Each number is 500 + 50 x the weight over its row's rms, rounded and kept within 0 to 999. Layers, rows and columns count from 0. Numbers have three digits each. The size before them is the row's rms in percent of the matrix's.

# layer 11 MLP down (transposed), 1024x768, rms 0.0964, rows 703-719, columns 640-767
096:556551582552431515462485455508467566510445605500386479638519539577535546439560493520593545539511568581523497515538489550481336489489491569568476538513438528484503482548541544470582450557504544542537528465569447433420523523471495467655547502540497522460453520514469462538485552416509429463479562481559470444492481550512546517454438492549405443517522477421480504463426551452499496498528
097:392507564530398508489532548496569477582484569518455533628574546569513584544533517548529479564532443513511431563599557552401516548515426503554507583502377412450525467450500537498578480486532513517519414508540595472462423554584485506427505426483486518496487521445499464487485523479550419444463467535488496546399621530617490543542509555385499486564443482477494422563487462508483464500481
098:580527527370537472563549561562516462588467458453481568453506497508554561408491512419469470599496551568453480503629423475533423569538410479480538524576518588502504438476520505449534434406491573438565548456491579483473441482537468574604548473502555482414500492503538527445549482529484491488582525549475465386534521510560552486487416501556493479593469512525490532550540533517452454631456
103:502437494546403507544537562468506513466437497454553524577451472480505580436449396561428459511513551490541453533511436505498479538508486572519516506532452502558507613531542388517498561596471493449515519466522435490539499570506531462457505369540586645572437524539533556448509548498495595525549478439523566495510525496485470429559511528540517463472494567445486451423545604422526584488531
104:472501534403516458374470471544496473482516456605514453541561467570572462518471483510528513539560505527561592529504582579473538490490612438521505491530587574597554469531555487371405523435589463461547537464597439412577519557545453480487494495532445490409596462521467458514575536423491485517527455387590563548476486544472505542558536486488533535481542402548594556542431499458537445446551
103:452520646511489529466501490530538528498489470540466435546508382502537698381569486501554450555538614524553410567579472441452539479515465417550439511484380453470470453549486500476518581437481544494471456547512420599405536440566450472566508487505499439482530475530532511542500484470594556444576487507538536515523553507503470536582522538512464502406462482555475500498528508492606482540483
103:461525559507533580562540525404519548541541556534474502455486567493513506443565539547463509569535499481608516484503504477426605520530485475494462573456436460479480492466415469499506471511435511521590434416574507451523414452435451467547477565496524393558652452601556470483512516559510441578445502515543440544490476538511528452532472552481499540480516526487504497563495547422471421534536
096:487502527576470439510514498541571519500576419449532472483540544535525454517463534536540500542501418525433562397373527504448510495545527493442443522461503479556506537551500425440366406527574557501458464480570566462529524594451548493651586526579492482533542395656530475492472540574491544491581555502509480488458515492453519494509481503556395427490435514531471453491400521510547485468564
095:551578431446507558459459511440491537569442641477468509511509570498459501578497479464538465428568546576528520491609544565489569488569466497439449565449549471497491483457506494530501470559409471462640469419496478545479429505538541434405489544453464395559467547550473525500445544569573461524479490457500439469542418603509522585468467468345546435535484483437472503508533550543435524481527
099:549516602507507468620503429495522451451470537432467383502488459461468486558518556472554523492601479598486514475503456488535616493497507611388509524520492540441574499454505483566428488453475512490517491542449470464465536509544546473467569526439455500388544552508492448529471511562491516487465508525483613505510512489518423461489507450540483541441510471551460523519500564437521505553518
093:434492486502572499458538456551452455555592501535532519458479539516501537523431515450452549537551565489575493526538530490381453498542505460493559486476563582519526437389508506648505533422575454463547480507527552490515590450468472462496397439584564526505538504559514418545515488404525546569480438532437434514481487473509570478434434427566567570539536458501490528483501548502444454471501
097:533586507597601606472570451516587413534565575445571478462488505431507542537575468499440541592522458487508381578356456386528519482509458525509490388492423453514498522523545542545494499480458510454500456579434412501539579552486425569354460521479509550572516457528481410474406481525576477473446603568536435567530530481578513482470489471590443453397517470463474531476451484429549541504476
103:576510447581531534558572535457546536533442489572448480498567464491462503519534410555501468512511445487544407577545551500540483477501508524520542457584498478490536508479531491517436579545498562556467597498438448577485504458566497557576421490492544488476482470551456477489484569492459411484499489533595475464543401556519531484468448558430516578496460510462540444435528581504603499538539
087:522572443452394526548488462459510449512506458515571483494415481541478512519442544445544490527490547492458489476486568563478503524488461439400495478499599520509450445526510573519551510516367448483608462478500443523484531538553518484400494397443474417494567494513487478576448467539559524568479528463400483431454471504509559400455462491502494527561493452557660536471562527459520484467490
096:516536615549449578481586544560532467519465490401429542429448505523509487501482495481535540531570442573535402496536508515475545320463546446535479460432581475473453467494420488466508529619558496523553462445551521513523495550504472609397544501555475472504480513521472590512515473465506397484517479536549495553516485496504528515544441487519459436558548490512527543480528494531461463484605
102:606457558480473534519491444434588482461463455512512477476485470515548510521486621474505478544509483535503526443475543569445530444492484477526460545509506538483504512443556482516536472506425501509474513460488580477551553524477539468428485456525510375561499498524480496528490555521480509451493498553501493563441453496432514490515492480462528454480484419401517480470524434472517498570545
103:504598545469412539514487476515536463439555499502482519467481486525525533410485491465512552464523479558571515493543455501593525546473504538452464559450540473441509557533506543494541535448449524589385465533503551551653457501544538550528529412485391455497450467512422590482521536441539490452533558466468523535568455523518564491526538474556563456428530557516462519457533548460564473395420
# layer 11 MLP gate, 1024x768, rms 0.0898, rows 704-720, columns 640-767
098:482553415460561509510457434427559517540506528509516449430514446501506587487465416603447542404540590432581513560424444503470483533543461523550475534511509399531524639533601466543507586459576511471479537508408510495424506517530495537523575531490473539427477504557517511517536511444542525533414554504419553553553462452439506505610585535439482498537526445562517535445472529513552485529588
096:516412452526554543536495490585513524457535623508532551559516473475515524483416490495440474497509457488513577505444531488462565493485545492566502580501476554505479394444487471585517418436463439506437519491484401470485610472433636441571438441627471554438400545528524432524543426432503514529449466568530501513479541500486577521493463526470477494463545474550466419509549500527427496576446
097:490534506532480565447534423496446428475522457537526564533440376489483543535556500518589546522399518533598488451492489445481468477591495600458463574427505594525498494461533541516523617517419584538534587537485391488511448520471426522484548483510463505473494493623512453533500557628525547544467610527441600486583464509495543476548535527540545521464640430465548462539430528529496548514522
102:457476465515491498524457527456506520466459521459516535540542441479466480560567453492481434534470553554584533492634455544493596452470426506571556496480387495507444577520515418463575580464469557447483532523438448393582510550404536465457478518551488414534563544498465488493483507500560429463463618584537474547495513561430608498425483481492521473478505542506577562520526526571582459430472
107:549528461422542445601476519491529497494460453458475427542458591479532490443502467496400435541451460490511376511477500519492474597453496434432505464512450474461474395459498503499500481455520500468552522480449496432565444451528551464548529510492518478450451560433488468573480535453493481485567497582437486508439546507417453579498478530575553466534489552426579462489433533532562499514471
102:471426533474529501523484509541520492538499397521530438525500456511552547560531498482578529566497594496430490498534519460533545538549522515445496483439556458435493468439441549477530495410445593416554411434595456524577423498520543585575526476565505450423565493552524482421515534582524493507488493501476538440613617426535464613483452448437502465537472456525520490541497483564508574467415
099:429563536500524580478510508510502457532476569565514440520456518552502448438464488487431497409534456395482503495529572475423464524514521498483479586489492594464478560529546452456444438576499503529561463419484453534520490461444462484344574414520402543468549527473568425568473511493489484592451531478423493574440510601542439387522430428448552546499442488461454467573485597483435462554530
096:539522535501478524509531431500461481530420524477495442518457455438437497418527515536464477462418514533521464516486499502398444497447560539469500525543389548501523588487535580552459502560496504547451501537490504493462547505500593574454462530570583492458396424492497441480504449512587420474569479528451492514533530469574458603481488523427585625456514384571508538635557455519594533569570
098:569450389439561540486531563465546508437404462537483511502479555496470456456489625499457451453452521446518458499475525531481436466562549543558544480563572466520438566484508607444515461524422476484512454495520505413420455450398550567571456481568517506518443551454486484523460509384451456503537522554534485579517465520480539409532453504527462529556519579467537527439521469571385482539527
097:460540552417465547417425555541556475549540481509488497455533573467530524460468497518492451502546515457529477479512507489443486380494411546527490348470555551553545450436341460522439495474571483501460478478593583555439465559473516498533545427546487509558518390589440579585540439473504452526554429605457486568549470492545539550502534574475500542451515394461543475439500468483522515496556
096:407623479515443405484487420574530424453481561500579490414532509471501496474506483526564471504547543499510456546502546473407536527461497509551403599393545456527516528533469563482480600514474468512590525516608443521470542418480525505574579522548553494441514558516541448482506482473520560508479420475494499490484541515562505453441464521550500463477414500601483500482513497493509542529537
099:493532417520455430469542375519496460478404390489485573510466466510503514542457457512501555446528511416530526544609560433521411548572536407482505493460450419488446575404516523537473512434518596413416590528444512536593456496531475499520510499388475485512511569448511463519413540466472489470526489403480528469514561489498431407492565516464551575473357476523457561579512420454505503570487
093:529548367486526478628571509477437476497468390514553396472449529467452470458509567424510481514498498506440508517465518556426490492453443468397507495491445443460574441469376463608543472517510434439534468620422512531474544550459581510562495481507525523432436479537495445595405544534471495481506582496579517518499440476527468400480467528482541539505558454473546520548500575527574411528531
096:440534565474474458465507457514489510628508520506504509492493556440459460502480550507417532473567445432510515465491454535481496490473505489551523513507551486536453571469536501472541482547490406490445513510511484526451539392621497528595489537525455488463546476474553502479489521520504397467383562504514387522475512417442432505561477526509503529490554492518478498587491491494501562478503
099:397492539560509508493508523403479471507541542504516461472407484540538474462493483586479534511549533524494565459495507509472597496498453436453607562526468671526500523485541507449511388476437461471540491500411507496464594539415483501469478514537549489452520543518514468489505465502386536376533415450477511387466508570509469489498599545486588501520432441617424555508442429563445511477384
100:502518523424415490454468585528488584399523485534558463418461474550591556510499524538558569508568563503484438494569420515446430542498540647533477521571476550458528479430488433437560440541525498476425434456446550591475488501526517583530488463485521515515537495580528488425500605438497497487501497426506532438512499423493524478533490467522555426497533404450543550476516434485593545500573
101:493480529446448473472592498503552472499475451468497490424525512578435537481494591454538487540549504511399579544456480516418505535452565558515498469551471420483493541585470517475452571461552492572467441538532453496490564469544537530465505409532436481453522529463485544482498541429552565471532502495409480559556507474487468672466486450363583542486510562499515601470514508517512562495545
# layer 11 MLP up, 1024x768, rms 0.0969, rows 704-720, columns 640-767
098:484527419521500507577497537515444440498446418532432525392487582518499519505483497474463517471526523516405535501493466539450464493540529516499472493522448491501435499434534493597534495502470477471525431492553488574591565493451557652580414415529561437524517416395564572468531542508511454395488519468435539454565482513576519511552429463623498524497394498497517482543522558403425470535545
098:548455477450587438530558386425507456573431536621500461474435458545474435492477508459489446546476431508418471582510596438478452469515568533602485454553550506484537499405468518492641342502497505469408474476501426390459444471526577605433455529473447525415499487510469564470465503526485491450535507537471626455485397489556478499435531466493411562470429521540395540567520496509567445539478
098:476475448446562536468468473506494464462521448418524533501491544517562418481483510535578492589557507506483431546480567501496464511498472468439459406562508505437374510493499479483453507521521526391427472494473482584434494485525487530520482483454486591521500492491468543440475532521466623515566481404546556501491515499375493425506515538427447567581537543458530472571573488534483513509599
096:523508503470470421532437536445559451458534551509563514494497472478502504524505436497455554488501412496558488535538563517483452477489486517543550452558480510456459474445582472499516515492481526391529477627524534448526526465508484450558498482406502459575469462523516496563470489447541437413444546565506520548364444535531537464483461542514525464570451487572457466442498467477576546468467
105:524566496495421502434495464523535491445501563530477510433519523487605505549494480499500490459468539552400589499562466417559440520443519482467491403455432493395419559492532485449541495510497442515491480533456581535584554439474460522392465490551487448560610634510448433509476463601376492527493455541526498524400459516553436527531520468512512530466490507535470526466456383461487537457445
104:472493559527496427503545536435477477418394544518537540499448518573437504419483424453492482535445474572507409520526613508522473593541509472456524577481492551470568501544471580557522609512441523425469530537523471480484502517478519435436461469405471490441593419493473533387610471549499514558520423452456501500520461533548457473482461615529466518503463561493515526486446466479417453521513
100:493504561510526472464536447507518529464596493493473482529564480561383537504458526486554537494476485514504521480499498591553492461498492494579439591498534484454586515496430470482496543482494460543438499426451542484584461540509564511584486558462545442604481459510471496539458514481431496426483454421537504475540496510491534460498500555460542506459560469479606453531492523439470543498461
094:498447500458504526583538415479461606493555535458583484562555533453478427471484480522538617523468450527496475484445480486493514506463547463481521501566495604496556446509528511428468491496563519502505562505534499526494426528412515507535441483394444608467490516502499520529499530579511510562529422554562550516467489420565513454579492507567457541434421579506549532479415483462548600568594
099:566521515525538482516409490509537465536550575585533431534455499453537479490513541538485524514581378555454535487455485503373520550474413494487516477474468442512502458586464493443472439408459401557533501559457545473512422526478508518538491592504503501526548456455576454579503548618614559443416592529542478440550547472417504500478502500510504392530488483496615503523514481417480483490606
099:519412521438451542544468477514538506485420561556445415518552439471500563456487493482533418481548543482549496449542460406430499467471497520512546394430581453399468398409465474478546560490513575551488505564456483516582672524459551480434538472538472483549595572557521488510474512479483513528458511460485460417579512575453489438547592539512466390588631434500419513569501554506521533466418
098:442511515496425429578449596476463452445445515520538486480527504480570499477431609537453480544538456504593529478491511460446485527594524453469580452473481523474439547556584523448529477462433586546468484464490512470496448535558508547472530463522465569462521440440351452434471570571473551422514456426395470496443477567658562489421490519441437418564422481511525503575433520552462539527531
096:433563454547467566563540518522546576484575505577484474575572490431529495454496432540451456521487520491487452476438409562467566510519592511515497489412560403517567594504467458594504519494402503562491485496474503619460533456429561503501572536406561508404548528533442443539593511570518526466547523443538451515558503521525489505484444483540401452382546513482585378424531451414504440409545
096:502495536514488517542478482562548494554552587491508472560555508488587500578519498579459482476522545492480508543558513490508530486484516528549497474571468539545492554487552549559397469486583542530493563416584522601463508550588534424473461552495487568500499498453511571574561465564506420446476451515504519482614490589493486557578437500436401415523471460474439429543577498444480517466414
098:454450435466487492510449512543466526478501536497506483520456478434525533549505484470486497496458554482469509542561497526452401521520649499493462505461527513456445505469514599470440534488571569383458466431498531537502436474443466466562652529455384442473530535463485499540493482404538610540506475435477477517515470549436467564517448508515475552485379558433570549435441428500541486544548
097:477477433466479566539378549517495481432511575471581543471526574452463467442474578504497439513535457501515451572492495503594514511496503547454448383500521492547397543542499533532484596556549601533425561439501479551506530462531495476496472555549439518503510473538475487476432427530351512519433568514445453558435473548490527498478552418465496545491575498511474572446536501500443479518531
100:496552532540520545519466413581561529458568479447493503404482507512491438523502432480480486529548491445530563544502437439501506516533530587453547451482454458518551433460354456519466486490566474552481461488444487543466496461532576465531509568567425500537455521513531539524441591522484558451516542441434511501545434437527581431437470468519463486491499428581460577573466552538468485472539
107:412511465571497619555536574578427554439453540478548473454415507500515537484457534515547442468514473538569462441536457521480441546487428463526623496459504530425459562522496450489471459581519576577493492502420463468543567418534503425490526569591465469472494500447564425548423515434484522547414473518493571455575483566509492471483510516454483515551466610417470520478376467461486521552517